Part of a small language model's weights: 13 layers, MLP 576 SwiGLU.
Each number is 128 + 24 x the weight over its row's rms, rounded and kept within 0 to 255. Layers, rows and columns count from 0. Numbers have three digits each. The size before them is the row's rms in percent of the matrix's.

# layer 8 MLP gate, 576x224, rms 0.16, rows 80-117, columns 168-223
101:094110165158149090119147140109110113162131160118138105139127146102118119134136122098128157149109099148162152111083126148114151125152145084088135147096090104113137131116
102:137102103177139135136170107142158114121099130116081150116091170103126139132129119154140137111141128096122117137123140105151120116111151131085143151126105119131135101129
098:071163131102150127157139192126129107163158160120119126133124116104166088122152129135150144140137116133139105113110165102121073148104093115142140113141106162175168134140
097:098139113149136133125087138105111115133183136098140126105101125100156151141124155112111142111152135123099120138117133119115093078119090124148165103127108110103161130129
095:133104098110148161136118089120105164115146129122185174143077101127138138127098138094138136124151101109129128112144120119090163096130100165136118146147133120092165126131
102:105126144120090126162143119138121162148153089141152150140176078124128140109136195157089117105149166122153107149142131110152108131094123127142122124172148128120119112128
107:130157090167140164138117144135179155129118157114131131100146180137130114133169109154152116133125130135098116159126111116122122148113138143122130113111159121104116137130
096:109108116112167155147132093139147172102126172115137126129143137121146127130103147095085115133158094109160167140113119167157111141132101153116138145138080133111160144102
097:172146113154178141078119117103097156122120124129102130165134086148132096154108153141166109142150154132117173144102141143143094088124171172099177147097127123100139129079
104:150110155113131124123109164130121064111173135134121109091151156165139111102139135057111122145134144109118112142126125116114137100124110171150119143106100105139143140095
103:103122152109101149149131130083107128114152158145089142152135135103131149173123157119124132091125133126122153128133155136153117158094142166149147102124170105090112104138
103:088108125154105163108169162140162139133181108144155142165166124111119159127200118127161133145089127098174164131167130141133167115101147119122120145121149120118115122127
098:122104168179128112146153142104125162150141149106136126115116128126143132123137155093172116120105132143111171133148131104138121150115124123163070140139136095125122108128
099:116098120176092126134108172151151089136124211070160135124157152134144075090161120149127118137148095122118155139166141078136092100138150138127140137100179128155119185133
096:133145119096096106123124128080161128137193118095115104123115174127141112078113104096162161094125148137127128112165148120147191113125096132168122105147122043150161117155
101:150139134154049117100156183098115153147109143075124096130145108093138122073139137148133158123131116133142179095120096106157133191129100107151144127137157112184128130118
106:134102164156112089071124114117119117097079160121137136111140072148148145102131112135132095157127119114140114132089161149093151150148158145108139113099124117156149110146
093:114123134112132193150089114112119101099107105142114117147180114108126139137082111134141126124104125112105107116161118133139161148164119165152063124098121134098091152129
099:147098141120125115130102135156101117108155117176125136142126168144137179161137177109153131117140104111175114127064130121117125117120128141134103142122080129099105081117
099:145138122112070095084162144115136108129111158144125108126175145143113108143150183126140117089148127118163104155107137124157168160093129148124134118147174126138103143114
096:083091103129172141133162140177174138118167129146159098123113105121132171159098098111118120143143069098092128165089126123159108106146140154134105131123099080149153138087
097:099107128134131147144095163099106174140102139143073092157093101111175091116115146145098137166121145146120145132146116087107136128145159118137092144160149120166126128160
109:141102153128135076118156140151133122126136122100104134112149109157152147055163150115113129123129163108163112103087143156106112147115091118148130132137140165120162137128
094:145116164172161144183113084126124124118142153119063116151104141093119126156128148147117107142127117137160161104101134148120132144119153164101145111132084154100144131150
095:116110137155134181123104133177149112160113094133114098124173101145161161130130167117103157095191109133108137105141123113119101134096127123105154163155113122129122083159
100:133121140118138139145134133142162095141169079157133156101132109118101128115115151181092149108104138171147126126122147104137093192065096101133159124110080090148093146102
094:122125137102178105180122158131104125187108177126142127136099132127107127124091110143149119111120104080160113127147157136125123088135098121109158120126100112122092160140
099:132165102156140143126139081152104177126107159127133170109089162143113127127173113122125133093124087128179139129127149121115119110153068069116087166123136104141126107104
098:096153129113142155088102137121138152128127126187142131143093127115145109152109144117114125130151112115160129125095111136114076150081125114110104125119132154124160145138
093:113143175132098060151076091142088143137123130060115142167155136138102100109124116165132137147133143096142170137088143108124080121117135137121116153120133087157121144120
095:154133118082149149172148168138178129120159126129131114121104124125120129143099134091139096100108125088114106147149132104189143081140144142114157126127118100145151158118
105:110160108091151119126125081144187098150117077116140087159080108131129107131126109131101131122129126127064113127176131109141129120143169168109135140108065136131131163120
098:140133122109119115096114089088132142147084163131081164159136140128129126118133135121158126130149103094180130142100150110105109139134150167170151130167128123138131131141
099:102140154125170149126108178142132116108139115131118126143119109075145074134086089121108130111150117105155137160110200158087147091129155145123151121131118117151111141118
099:149130102111115132074114134080098134113117154099114108138123098173139107149143140126093105123153091134082095105103127155122126134141109130126095145146131144087127073157
093:104168128125111138124151155117114149112130142110163079095164122156130126133105124088128112088123101112105116098135103120121136135149102113156133106161141143134116115131
097:118105109138107062133098122103116127091139147159107100138077143124092163088115147109147111146137119168127118135151115124139097124050126136135138128111111148170093104124
097:154136129114107116141139110143111137138166108134115120109149124146102137130167158094101129074131129088119100136119138134149079173104099134128150127118149121142084170131
# layer 8 MLP up, 576x224, rms 0.166, rows 80-117, columns 168-223
094:152127087096138168132083122101135195146122151147088104133155112161106128110134107105108122127140133124125128096107077110123124088106191098146141137123084127111136095156
105:123119179159156133123133087111102160102101117082141156143140103140125156143110098092130150112128144132133096146105123125132149121151163111144138154166088103129159148126
102:123146185123117080118082125115146128095121145116162176083148144134121115144165097148132139112116144079139119089143115108164118142170135109169135159072117103121140131105
095:128096097083113133173173127144123136110108133141104139129103125166140126090123103113150108120139110106145135130127126132144124136118154145090179147120132116174131117118
092:117096097145089097160114168095125152128132105080121152132132144145135145080175136126124141125096125125212159141106107097081128161124133086122139089130134107133125117170
099:128157124084101133162159135130157117087142117142115129167097126159119145130131148139163076074108119119122112103148128122148133082111161066137142137148166115150121141108
107:128168136135162089158129148153165108168188151137163131175113140132126140113167107173117116150106132147096113143137141153158079112184129123113118125140129115110151133145
105:132124130130082167117102150179166135146105167162122119149138122178092124137137097145095128094112119129136140130146119152146155135118067085111140164102118104152088132104
099:148145124079105102144115164113108128173111123110118139122092158137110133133106120148143140177141150124112138134117095111122096090115127142122165136117098145155142177100
106:126152167140125182139114107091130149146119115123120118104078137121131143094113067092158159106116052144102132136131157178116124169113134128124153128097141093131073075141
105:137116175099131130155144114130163139121129108147134116127111138115168121098133159100144152118127139166092137163119119110126135127107142129157170147120127150123156148110
102:141140132119140155131138146113182066129129114157125134159112134139096140152150150087190130126067134082117156128169113130140072155133117114167128136148118106116135108170
098:113148133112130111114151199155106093156127178131031139140170153088150124115119160131120140097150183145118113163096134161097139131119124128169097105123116127095152080127
097:127161127107136110154127146133119151119129095118136149142139106073155143165080119158126123112088108153105154110106165164112136165121145107150142178157081072117134143132
096:131109103109150137119108103106098116125128069135144104156114125177125121132120099138168153131129119166069106063101127167117115183149105140110112096135118137120150179126
094:101169133158153111091072080138165141133114087155101140142092101103136118130094139119136132093079100114062157092123159128131171114161110130103125129159149140100114142147
102:134142131127123141170116132174107162176137142103130129152082119109102121118151129115140157111148132118162126106154109087160113116111108092089109171148108136126102102120
092:146107108109126135108147155154169153126094125120140131155116112102129149080102143125109145139145118110144161150114157090175132133130115146130123128171139109137104159102
102:129132102144134127124085169123136132154125127134096119068100120118088079073147100106106100114089090136137137144150160121146126172083136115112125103097118111143162125114
101:113136113135149146129133130121105151163150148111111185126129119144118126087163101115108152121152146127118135114162179140128112097169147083144105133152129167145157137131
094:112161139175148097148111120115148136130157094105174125163150134129151110128204140150172094084107108132089103099145123129135134088121126133101133137120112151120107143152
104:166112150108185156137143150132173098128129127151088108162105135141143144168102131105080155109100146186129150146129086123142147100131126170148123124114153104153141100132
105:169149162111134082089115145072137092117124112106129103150113158087118144150143083168116105104161142138083125138113102163085097178139158112131129172129131133093126129086
098:087131072145146139160154116123110130072127133101125099106127165092136159146110096135142146120143144152089152102107180121141104153132093108157181119115120115142127158115
097:122138200163143149108175150136130138124147132115101110131113121106117074135146133124072134165114149093124100164084100113151121175113131147148138106113122125163110156170
102:092134105147143107144128142134144146143164172099123126115127105090176143144105070108144100167172129108150164155155072116109115113114160127147131107163122140145169134134
096:111149076149126152148125104113136107109125132158187135125118128156129150109158135129154140133126139126183129149116125158145172148103135130106138187148101144098104097135
099:137097122152083115100094118122101113119127123179117127119107125121138153122132149110117141153118190142130096154107123174099117144108141151127165151125122093155130133159
102:098114116139115126100151093147108132082106135080067114133190107109084137134137093130156135154135131169080110173161141110129107100112145133106135140125157118137107138110
096:133133104148148144087123133150123167105132145138119162115070113137098115110093092112116115159168142163130170128137088154107160142140163122126109098138131121099160120145
097:111141082120140159142135165158147124119185162144109109133117125132136124108131110155122135130133096085121155155129127142152116120129093091141153135146137137084169162094
105:124133136118140122178132068137110139105113105114119146110155166115156109121093165149139106098124123113098143114115115095092142147090089139075144113165125092073167122133
100:101093152126129158134130167125142136112134173057124110084102118107112149159193176161100101151116170124122146091163136143147144151161108131111178116160127132115128120132
101:118130092120154151121104147140101128164117083116135114154121126114153136108121142135107137162170086097130112143112101162078108124129134145149133107158155098104122148165
099:102104132138121105132133132135162157092137130175099116096126097102113133161120166113157099117175128148162182136171123130115171144105132112141120137103108152085109181150
099:092120150128117129139139135101136142099143155103132117096134105121096067131182136109128122129036138136130098142124137132140171099095143100097128160133110171169125107097
095:132083087131104094122115158139151132146113140143124140168058163148120168130131058167128122143136116126132157143121099129126135147114092079099120133163109097113117145138
093:153142117113158132140115097110123142119121152124129116126126120101154126144138113133113137123130132115126120139101116157135170125109131111137094107113134105117156102126
# layer 8 MLP down (transposed), 576x224, rms 0.159, rows 80-117, columns 168-223
096:145136129165100136120116155106117115160087087164112150121118137111114125101108109091142096081112160112137068191167168191152125171096103114124116123161162136135187132145
093:097113131116124149160112127113134113128120149154149119141144101131137131132122035094111116171131134098093149167145144110146128124130125138112120126108127155103136133116
097:189114103150139159115112153164103134175162115083138114146133111158165123171121128140100073121156109072126111146133114111093130111128098102125119122102100107117071105132
104:100102154108112137166125141069148115138109101114129101136101136110115145154122125104108149148163100094181176137118101127151097112110135123114134147154136115098095141128
092:158152165131101133119124099178112113141142091166110134121124187141125144109121140139131094133181134100117114116090121122126135104094108087136121171145113138112126088116
095:089137101158098158169148103114101138136114168152164114120115159118124088124163035158133164113132110079127165133141106094103165142150124131142119106103135132137129092102
117:154176116086089128154185138158153161166133125118126142132120109105153123112102093142161079184087115103123101169117144144155114122124140125107145132122168187119167134127
107:093131116117114131126118179135102137083131125157128098126136129124119153113139152111127098158144146128147119128138116104135084100154134134125111178103119150163098095122
099:131181153126128111141123149114139106162139161114105164093172177143129144139111179071129144148141154124113151130128118121127146106123103125107093114091135132142107163118
106:159113140115125131134116092077096142111075161145128169113067148132106139115179101163157135128083112119091157142124152180105104134164115161099139127127187146143106088112
100:163088096164122128128101138164121140109165143132119108137143131125092066141084077128171121124124159121146133124111152183132108148104095153116119106131143089115086113168
105:110098125134136087115091173116154137163140130096181140140116128143109143195131104127149115151132132086111111123102147159135104145111139151158139084117173144134114145151
107:111148116127138151134171150074134107116110132168103133142101092138138153110133230110129163124122161126144165144138154123112096097141176129120166141127160179131135180136
099:126121156125140124110115156118107128141123151109115096147170149115112167112158158108120075180132133101141163131104123159118136143177095106111091120116121090123129148152
093:154106123166114125121121101156113124109152169111170100104123123118137159136148203111085150166163128119116166140116119141130127139181109116087091155095126077109153138132
101:079134162106105157124117121145125114091135108129144146080148100117136115130127139103129116127116148103131095150134136097166114115138143146089179122122156096134146105100
098:156138143165121118135106130090146150117148161110160115119146162098086163119105133172122164133151140152110099101092138146153140133138140140119148157115113133114118100102
095:118118136132170140099131125118119099152126103104093133114101125095161126079113133136165145099143117096115110109146106126153145136134148127123119164109104160133144142095
102:126127136128142180125100155116130151108102120128161136129172135115146167131114116112085126106110093111151128131123152138122112118145124119137146152124114154146146127085
095:138112151160130114169105167146142098125139106144124144116137135088114152154146168127096135132114119110150135109122094123157132101127144129149124118149123110122112070124
094:116137181144168110106121132108099139073179133120140110100146160094104121119161088113134127127138134103097144103085162127119167099122127123140134149160146130107145155124
102:179134106152128135135124165107129125124152141159126167151108105147167171113114056101120142121149085131110181109104137121119137112142117115114171095139125177132121133078
103:178141106156133140160155145132161149118087138120097134143168093149129134119140120127077106147117112101136105143117103138120172107123141106083142119160049137076125100112
101:123137097127111151129096119104132127107188160114171107110112119112133107088132066149108141111117135163147118108136153123145150157140122127107101132115150148130085146133
095:141137105152171182110130115120131080120110152157144143174134083170156128149154164112124099132127087164146116128109123173110127108114105131159158119133108128111122156146
103:104102157149168155106103133108149142116138113160123173135096132118136150098101104135149128092156116140113083157137137162134115130097080135165129095117102082139138162110
098:100100134147110111125102168144131127095121117153149147119154143122109132097167091122134133131149072158122130136117105109122121148116093115112119115126197127147134110127
096:139126146155112158133118123135119131115155154132103151136101103141179104193103131146118128121137152145093139129145129125106118168171179169140163118154123139119118121129
100:166148098143115077121155151055126105141139147142122135127116115101158127104145158113147111110150099125093145123103145133107101121145124092119092143141140151152106160146
095:124094124131128143127122122127108135128168168149123108160115090135146086123142121151135149133118097122149156106082104112129156166093149145142141165093086107161112127162
095:165136149171140140120097108109118146160156107112111154112136118156123133099112217158117169067103163149101119156139107141134131130120157114125135130125116167140170199125
104:162108105126154131169097101114125147150141130110094127125161160122142130169102092139127082108133116150097116137107127117121083120145101120114142140131130158121077115127
104:101136160165118135085096125120118132075103146070081145105112167095144141086119157127107158090098150103160136131111125131133139150124132183138087124140100091116181110119
100:079139139149132134152149113138144150142109143125125109113059178106096112145132124138133121079125168136117082147163125092128143155107153105137131078085129128117145114131
099:100119157132101118154158116144166126106117135099140124161071134158118155136128163150166132117129131102101119159121098078127149126117121110142145080117091127110132089135
095:072093147115124140170146130175091156094139168062122120131116184098101091130144110116128135136096127118114125126135116116140146087093103158100147156137087121140081103154
097:131088094158122069155104103103135128122147149130142122114131161108126169141133144128122082114177114109111136081169152133122165098115140111103144121105105110183118149103
091:156150167139113090108125129101095125147143133124121126124069127152115132104119073104143161126184099125101115123107097128090138142081105118137111109112116117132121106097